Weights of a small transformer language model.
Size: width 256, 8 heads of 64, MLP 1024 SwiGLU, vocabulary 8192.
Each number is 500 + 50 x the weight over its row's rms, rounded and kept within 0 to 999. Layers, rows and columns count from 0. Numbers have three digits each. The size before them is the row's rms in percent of the matrix's.

# layer 8 MLP up, 1024x256, rms 0.153, rows 793-856, columns 192-223
102:438464551517441458550505503479506574489610544498533522640535501450443569495527424457441530489460
096:460528427542408472513393513361575513440380503503466426490509503413557419454514509454505547502463
103:614539472505550477544485488522457472487493541456525532435545567578534545497472478506507594445521
095:587484557531444581425576521517481501522496487476514568490474420512461514443523478465465522582594
107:452437518565411530453544475482521503538461500518584532529511527570492450446585416621467537578514
095:499555516565433427444492479500453510422505582454512528551475535353491474488550535484557414520561
095:351494466546466485416546583446494508540514446541452434563502534373543518519425443499565486588552
107:580528500557478441458520462469500549514546453465427549484531513484487496517478546508526537543508
102:497469477537544537430477524522482490484425492566546507492581475413526560571558542489495606469395
102:538479487489517485394445533435469503516496464469457550537548531443492459505508458510432520469528
140:447395523576472597452491478509436510500494467476505483533527454533424497530500520442473500446447
104:558455515449512460519552504507504511443310431497437432434552555445542432479550560519542559504459
101:504472581418518520491521497505582529562471442546525475552575477465470499514477489446512480546506
102:579408481535509393464551612508427515504557524449506394504424448522524567640578592548499462498517
107:446513508549428541486491503610501570421539506550524512468546466451531602536557594460555500585442
115:575493431544562593494565458481455524518549531535594417541547454477482474578505444488412526389502
096:515536394491418385546401617547494453533516483504470611411452530570499365518529444632466488432512
088:553486470414408489638457534471534431482473457453439550558485612427546433556398408519460472521501
100:489515523486500522557546429472416540582514475453466581507518491468529521502560445535565609463514
110:521566582478437429532418536465455498482491505541469508555430421504529527524466551488513459415465
103:427456532441456492513493495532439488541536464471540439378596529462478510418478495414406484503479
106:510511527532505526430553495499528515450524438537498413442507439550487520551505572465439601496434
112:494431454541441401526467469477570467446550493466444628460437445526460467475536558502535539460441
108:587465558427508513423507458483434516449500492455552431516461534463415497483515472459474492526507
090:545461471471493494510548518500466540486534495537458447535509514496490506517512347528449547498566
090:522502578495589531535484426400525523416464481516513516417505446548549436520514465531427506532528
096:485463479500479419455611540552532491483572521577495484516483432513589454423413459474443392460546
098:541538417440531508565610556547527490448458530475489564457558471494528482518459522520582489541559
099:505444530503585531463425496539560517438456594535514503532580499464569424478524500457444484455516
097:434510558504517562521482484538499503577537496503480559405393548463586478529557514553560492545408
107:476442460473574405607533502485544508464502404532502482428455589501562510495550474424468528516458
089:487466458483526475546483512481517456508466478521467586506380512549440583441558457520431380479571
099:568603488559523463498500563637425566414542483557498475437471478494408425515371577476513440528528
102:534466511475524520570521540496467544521521539477466441518525446456373536468508559524566508469469
101:432501359551536476453475431381521423504493488507467478565489522432532538449545594449406549402519
100:537496434518479560509477555366390489519552431445479452530526523534474486500501503518516530524497
114:603587465537573524487555510499491553568529522514494487468475514537461549543529469607562479532402
103:535452457448485474539457465604427556459536447466506584515524439446573480428518489493486539468405
108:524464524451501553519583482464524536434548479527553544529473472467393477419451483538487465520455
094:539520515440453464446458480523449511497492497441480540486560574464510568496540451521564567607508
090:484481524519530412498467509586523425550456542480555587517486487580466502454487452433484578542443
090:519529451537423553541464536527464502452444395550530527416536488538416561451469587425501465579434
095:512571542431484502412560492522559463439529540499465538489392475455502438495501647502452426508414
102:534437533552496369405475573590401553429563455485483488530498492533518498482501469468499596577521
090:479403469513540568544570546418511531470519419549465489468554538532506561483480463537541475606413
101:453513569584560505602401534466525554533403501491528571507528516521448528549487475382544474435490
096:512428521483506417528484439520587551450508505565594645560484545528481464580497487388493486432445
098:489500419437563461503478570515517556588574507521577484498544494552497553463562479491487495498498
096:522514526527405520467434499492408417541520466508401529481594519494448556421579372577410481468568
096:584542491502551513529495466450559483435503547424492579510531469484483512386403513440538437590444
100:529456509496504494579545513606584448532548520525472437506555495541485503444475490512434521557530
101:527412455466498553607417556520492471526454477478429529490584467430505624533590467451502498529403
106:443522510489416515517437538458544536488563495529533463481468622562438496466504522509483479457515
093:472516421509536522492544515522593522505513573466531483475433517564468449424500484433552533429520
091:475446544458456552385473487437455473399528501506437481547409490499502438536475525474487490418540
102:466520433541459449575625403524452487525424602565518507505503556524511531527417491477551496510497
106:437475469435470431416466556572550471431443491550467519507488436579490376482474499441510491531461
098:526515434481488452472542542477550573482573551475478557555544556469537477556472428446552533509459
102:414442516469480504546541475560623564534388466507537504455495485551570542460481501477489465537507
097:533546598425511510541521465453580541404464507379465514422517462495422524573527445480448406505524
096:643486444484501507538520399502512477467516591563457438473445520474515468487545450531513569606530
100:483578522442540434477476520415497510550449472450490491441396436551509371548556616492547567470511
093:549551518369502542540449455472414507441517578504412517410500469483480507485558537424446557463371
099:495481568484497544494410444624596545586463525514485456470437499459453524522538559474515521558396
# layer 8 MLP down (transposed), 1024x256, rms 0.22, rows 793-856, columns 192-223
101:467561423479475454513443441429606460494525536486501482443626524540532528458443489519625460507491
098:490600441566545348501481447516490458537533484495451515502484498417571481585541526451533542512468
102:523577482474494564509534490501503441487606526455419394446503593407546536456508523467455533564452
099:474572405541512586488462522496593505498547526482466507463529482444508402472525552432445476589649
109:507406454516509510485495483516560533526500526536506441478450513566454545375573487486471559554430
093:487485422511477428470531568550466485449558566569550464471503501483578548508499533531424529462539
097:443443507448539493462458466449561565444453456474483476498538528554511581590596398556539482453507
110:528509498459519455427440514484463468507579449664503502419560487487546594512470519488583489434573
101:454511471587448518408526572486487500471483485430581454500498513583428520503536488454453491478497
098:500432458584492501477585515383508482553528472458400482445477541486551544545509529533553464416483
116:506451509502517521504416429447437452482533480390545436491451534396557463523564525419445468531501
109:569529553438461503571424510491560557535378469424490488513483596484497545515622477484489537421502
093:373549499601435463508459476528422513474512586398507480532482508480500524494478535488472479498419
096:564466437509578464346483456504524493599564479479406430473459430551483496481579435529528544500624
106:535466423591479486535491589500404525469489492577519503571425404478506504534503471549515565574437
108:529450489477430556592479406562464565461466495524359407478540452510557521479519534481467578461545
101:551450488446495475515500485456534528424467534412505480480526519466525516457543498470505544531516
087:455533532445443461496511470521466530446461585512488431492572466471480562531444507419585587406438
097:566567523474444470488591573504586501451511537625492494386502499507526443502445479543576521524550
106:580493458459404432528438563476465503481521506475428500505464470564516495430476467474518468511469
108:557443555508547417482395554486347543472431475502521562420520513431563575491585584465482477552446
106:514537516615449507489509500522564508482540464415435519537498462558517499494458400539500558460502
108:465458543440475559497472435514491537430536513439427426488501523470535541484535489467458472473438
108:485582631526587472480509557481428440446412534490505445527436484575534420526570465491558545509420
085:523394473462446465512485362534438546476441437576561459472518532423504495495469489545558502569409
096:469463461614455519464514444412552548392515417528587523534594489531522504468497453536539478531469
098:507451465446528536454496474452533559507537408391481529488505508518517548610506457482474523477584
103:534508431542479542489545523498543469498400495463463491416507378534558556499506481539536549489564
109:516442480510489451546583480499545547447475589561471537450502486405599510547526522435484443517514
096:528544578474460511450458484511444617566465590496432531506511491503482496587472413410585556486457
108:410460453527568572620472486455531520489497428436562521511493535525443552488548538387455458524560
096:466613504491446499564513499559531486442464519496491469480499528445469470470552491514423479488517
103:642522505487601468491536534437401512462529499543481471546529453609450453516541487473487446599539
100:568476424511414540503458468503466538505505508540524493499466495455545559458465526598497567508529
111:488580427519536445464517447408575483520521466482392378491568471459543436434601525494489596406567
099:522426548438551570509539503435495475452504434462461507588577431534503462504574461467556539475484
112:473448529547566487470532568497505494513510566566568562468549507426448384601484492512432467437455
106:508404447506564414475428397542516479486451423537454503559518435526456411597555537502535522516476
104:413576548472522513496425567456544495534503467456522536520434457511513567483459508438431540627445
088:454485405464525551465500425509541573490490391452424529484628556513443516573519451498508492444337
091:522463433520489508457437508496394500519556403472574467510447477465511458476568528547470471536488
070:475462506552541464545465493387650501575535581521477489546489581502565398510558531499498460433477
097:438592472505606503515520598517546418459460551542572475473471471460501383506441630538564413627481
098:500364510524567475485481463500479429552527545555488401384469531505445474469512481481491491460599
091:477573516548474466520495517484528530498339467397519465521450492509439448501506513535513474495539
099:438565533412570513577466531441450508442481525535521497501433487579481473506403589512469384488456
103:509553585463478493463474471548494531483465564435518516440475556591576564492487510469550420506507
095:573496503498471437502455471508489527655586493433549424449501440488475536539472472574496524530464
092:572577525505433510510516460494415453498547434522505497410509540499449481477522530525451407577458
102:559473550498599466576440417465454536471425491421433526542475568477538515583445609510445482541424
096:394463522434589504464538442446568503548484555529499537479479447587632516408523507524424523549479
100:511604532500487530534484518477594548511505506555401576530535514507482558542496431530543637489525
104:525510529568518536444622523562514462481488570509440532526497561571405470495472473591478493499495
099:537463466513462514521530522572580538396549493494556502534488479508388540486473523467404471510503
097:441458517457482544371466474450503546402472519569501521496556497470516416477525502456502500554524
102:578440453510471399455470411494514530466462512498552483434458514523495546438478424555537428550488
099:519423450600544436498472493526454470578436494602542512525473533539433472503475498492487487586516
095:506555489480440506490529542479521495483509517448520551505516564477481645469515492460521569546523
101:429393520462513512470375467432507615514387505466522576462509500468469496531545418545530486461515
097:444487530482494458540474550478556519478557484515562487479509563538510508445617490515501561404471
097:511497487504472551466471524500458498523503558554487545531558476454521433531430484571558534526556
093:500516511489499512519478525469402546541495502602523506462439488552595573538521518434490520547551
100:427451526562534469513574487486494516601496472519556512502596570453539627474511428478623559454420
098:493499491427401505466500504559463500489500528452556533462518453463478448395474530444622527443458
# layer 8 MLP gate, 1024x256, rms 0.162, rows 794-857, columns 192-223
097:499572473533392563520545439539528446546546465535400513590478574452506545478562547529485478476499
107:523495464521430549534464553517595497531520515542384484545474518479503417413499531495413514529435
098:431493498489533514461471431526518458460458526610479516581526438479499445492466483528496395578346
107:486495460540401465470536485494533507502569499476506572433444538571440431497581492497466512438535
095:510472520445466571566520480504541494482500498528424498391536530555526409512488509569554499489542
089:506516464591480472393495466493526635473499576512527529440550391441511563481465537486610509498469
102:528492438480461431494483529409542473491505490590439490532423468533530437496471541520474586447459
100:572516519485463429551487559496474425475514504483449505534517393490481511477529486454482507411511
104:582441509466499530421487482381548528518525510541485487530576436521398483562476443489434500496518
110:496565426597570526556541475465517462560573522460506445417476502471548464584433459504539450417497
102:466483580650416529410450509519536569387500486523528525470494470541466515503496440520533472491438
100:494529549484420455484490492544534535495448572526508489502492412603441424497548562467445531550468
102:621437436426453547508547506441508582507517430508498507514445566453527553640547442476431546534517
107:547523580538504511524458468426426538471470578462477433443433464577481586511546535458437451542535
115:402472478559599532478517571445537472468581522511470507531450455451597540564538508461468420449422
096:494540476541435509464554538495527449535559523424466569585572513486558542541519467488450480481512
086:480512487474559543431503438489535484516516446533480488465508503433491424546505485484529486526559
104:459403532521444523424463432499461505460577472507455493536553462540537466565449477504528534546553
113:520444468477559497417455559457461548518533489511417444438474413596487480496587513561515589480463
102:537454456535450435493487521506464513519500432425476557510592463440482515517485492529500476527637
108:519569465556525503546576472477523539447569559473486526564502553552503587477440494499580487556536
107:366527480512538512515398506553497533414511497483488506479493461502481497492425530509501521532601
107:396457477490464507558445449456551457523606575481452458422529490488491513499431557448543483501462
092:483462497461506466440545422493419421499517443492587489454420418500528537425523527547509504566448
091:595354507495573504531425478516599609511498437489505589520515502536545568503496509557523449452492
093:565500540520536582483476573474508451525481408423518577440469560503554420394541488538494517478511
099:440565554438467565507497492451467586413621536433562559539468552538383481505418508470543464484431
107:553465455516510439426528455499488506383471540544480562525548553611407563510488372480440347562494
093:498518525601487581449605391557467453617510523584504467458483483424499512578473537502439523462566
107:511495385587485513455465423596506515465532446442446446503500525546492446479420461423534464496432
092:579515503500555557411455479550537499523511538484455502491491537428527584572388494536451519486432
095:421438525539482514492533522478509530477454431477463408545506493469460518590606432533474517543516
101:529498493509538551428523597482526543465488473475474561424592475435451506511492482427574447460588
101:484538444443482407444517505453438552433432505466395521498549468497442503550501480456474475526486
098:416473472526500471605520533538468479560516511541532498537508542518451451520471587500472402505494
112:576443514436624555472584572474485538463472440469499483570506556535562498534452511451445420577423
104:432483478474521486540480488440543489435425486505521540442457568539486569511491492443436577486438
107:558478483520548570444506508553568549537597420537502373477551484534489407424439568497528462558444
086:493479471532518541474501541515503438454562553519468385489526552561515611549448509497564397489493
089:471531451480545524482430497539503414537483437574434529477425437473502506584558482563470420605572
078:481535444513559424519461490537533469585506466496585461543545525582459461542536553547572553441500
096:441493465443461488562532438447566546505567475487447575541536484503490619491652486517415409560477
100:487530462462452598501451482474594472475493358470412528501485438520522498552432483509516443499442
087:492545489551397505518521560506474523488471559532498479514557487488402535476449498488453535579479
099:485466448557495549454568451449422480460443562424510404520548415415444515556492529527481507488496
100:424497476532408466558523542519547497312484564500478615514493544497501457588506498540527528530473
094:447411535531487552443505555582528450562446442578438511502552583466484491495457432512442538430447
095:520538453568482438463519518431550467498487453444484498493476438494416438502488439417508519561414
098:474530484529501513587404454468461535549508484517362481477509498500457467572513485494438551613495
099:504588458568405603444513447548513482527503476394429521522395550445470519554530478620476485491560
099:485592513496482545589501462453518489473467423527457492474514440496500476504552572504498459497492
101:490510520512453536400501503524533439529458489452487503510546550572459431521456399466494534442526
097:413601519485516526507529485422483541561548440556493458472535461483567509589512491446543533435450
095:467495526505519432523488504527424500501548572442466517471582559537550458551491472461557432525509
106:492546429489521512522522456401572395559485526497398466507476477446488484520465480520549459406576
105:520439488521445547593629451486441583444585462454502526546542500507478476572480493513513492514458
097:497465422423448486506531529538505524456479519455515478503619568526466469415425466519541477456585
100:434518474415386465518438470539524537449471533428592427442519473546428463525461493482507448471510
104:424481439519535436510458525422526487531481493441510528511444605544508556483534517472515540515514
093:501550438547527551507561501544608509409511445453514512541502453470385478499483508452540501438543
094:521480496525557477519465477446552509511538558406482497482455542509529446459535416513467534513490
098:478492477492440378579450467461530450495449384483532497516521579557502536517516435459529555454387
093:466488533481439528470452476473465563535486508604441463506559461519441572521474462548506596491476
093:483479573509498546542463559470530597529547427573464418441507573494463522534539457363514539524445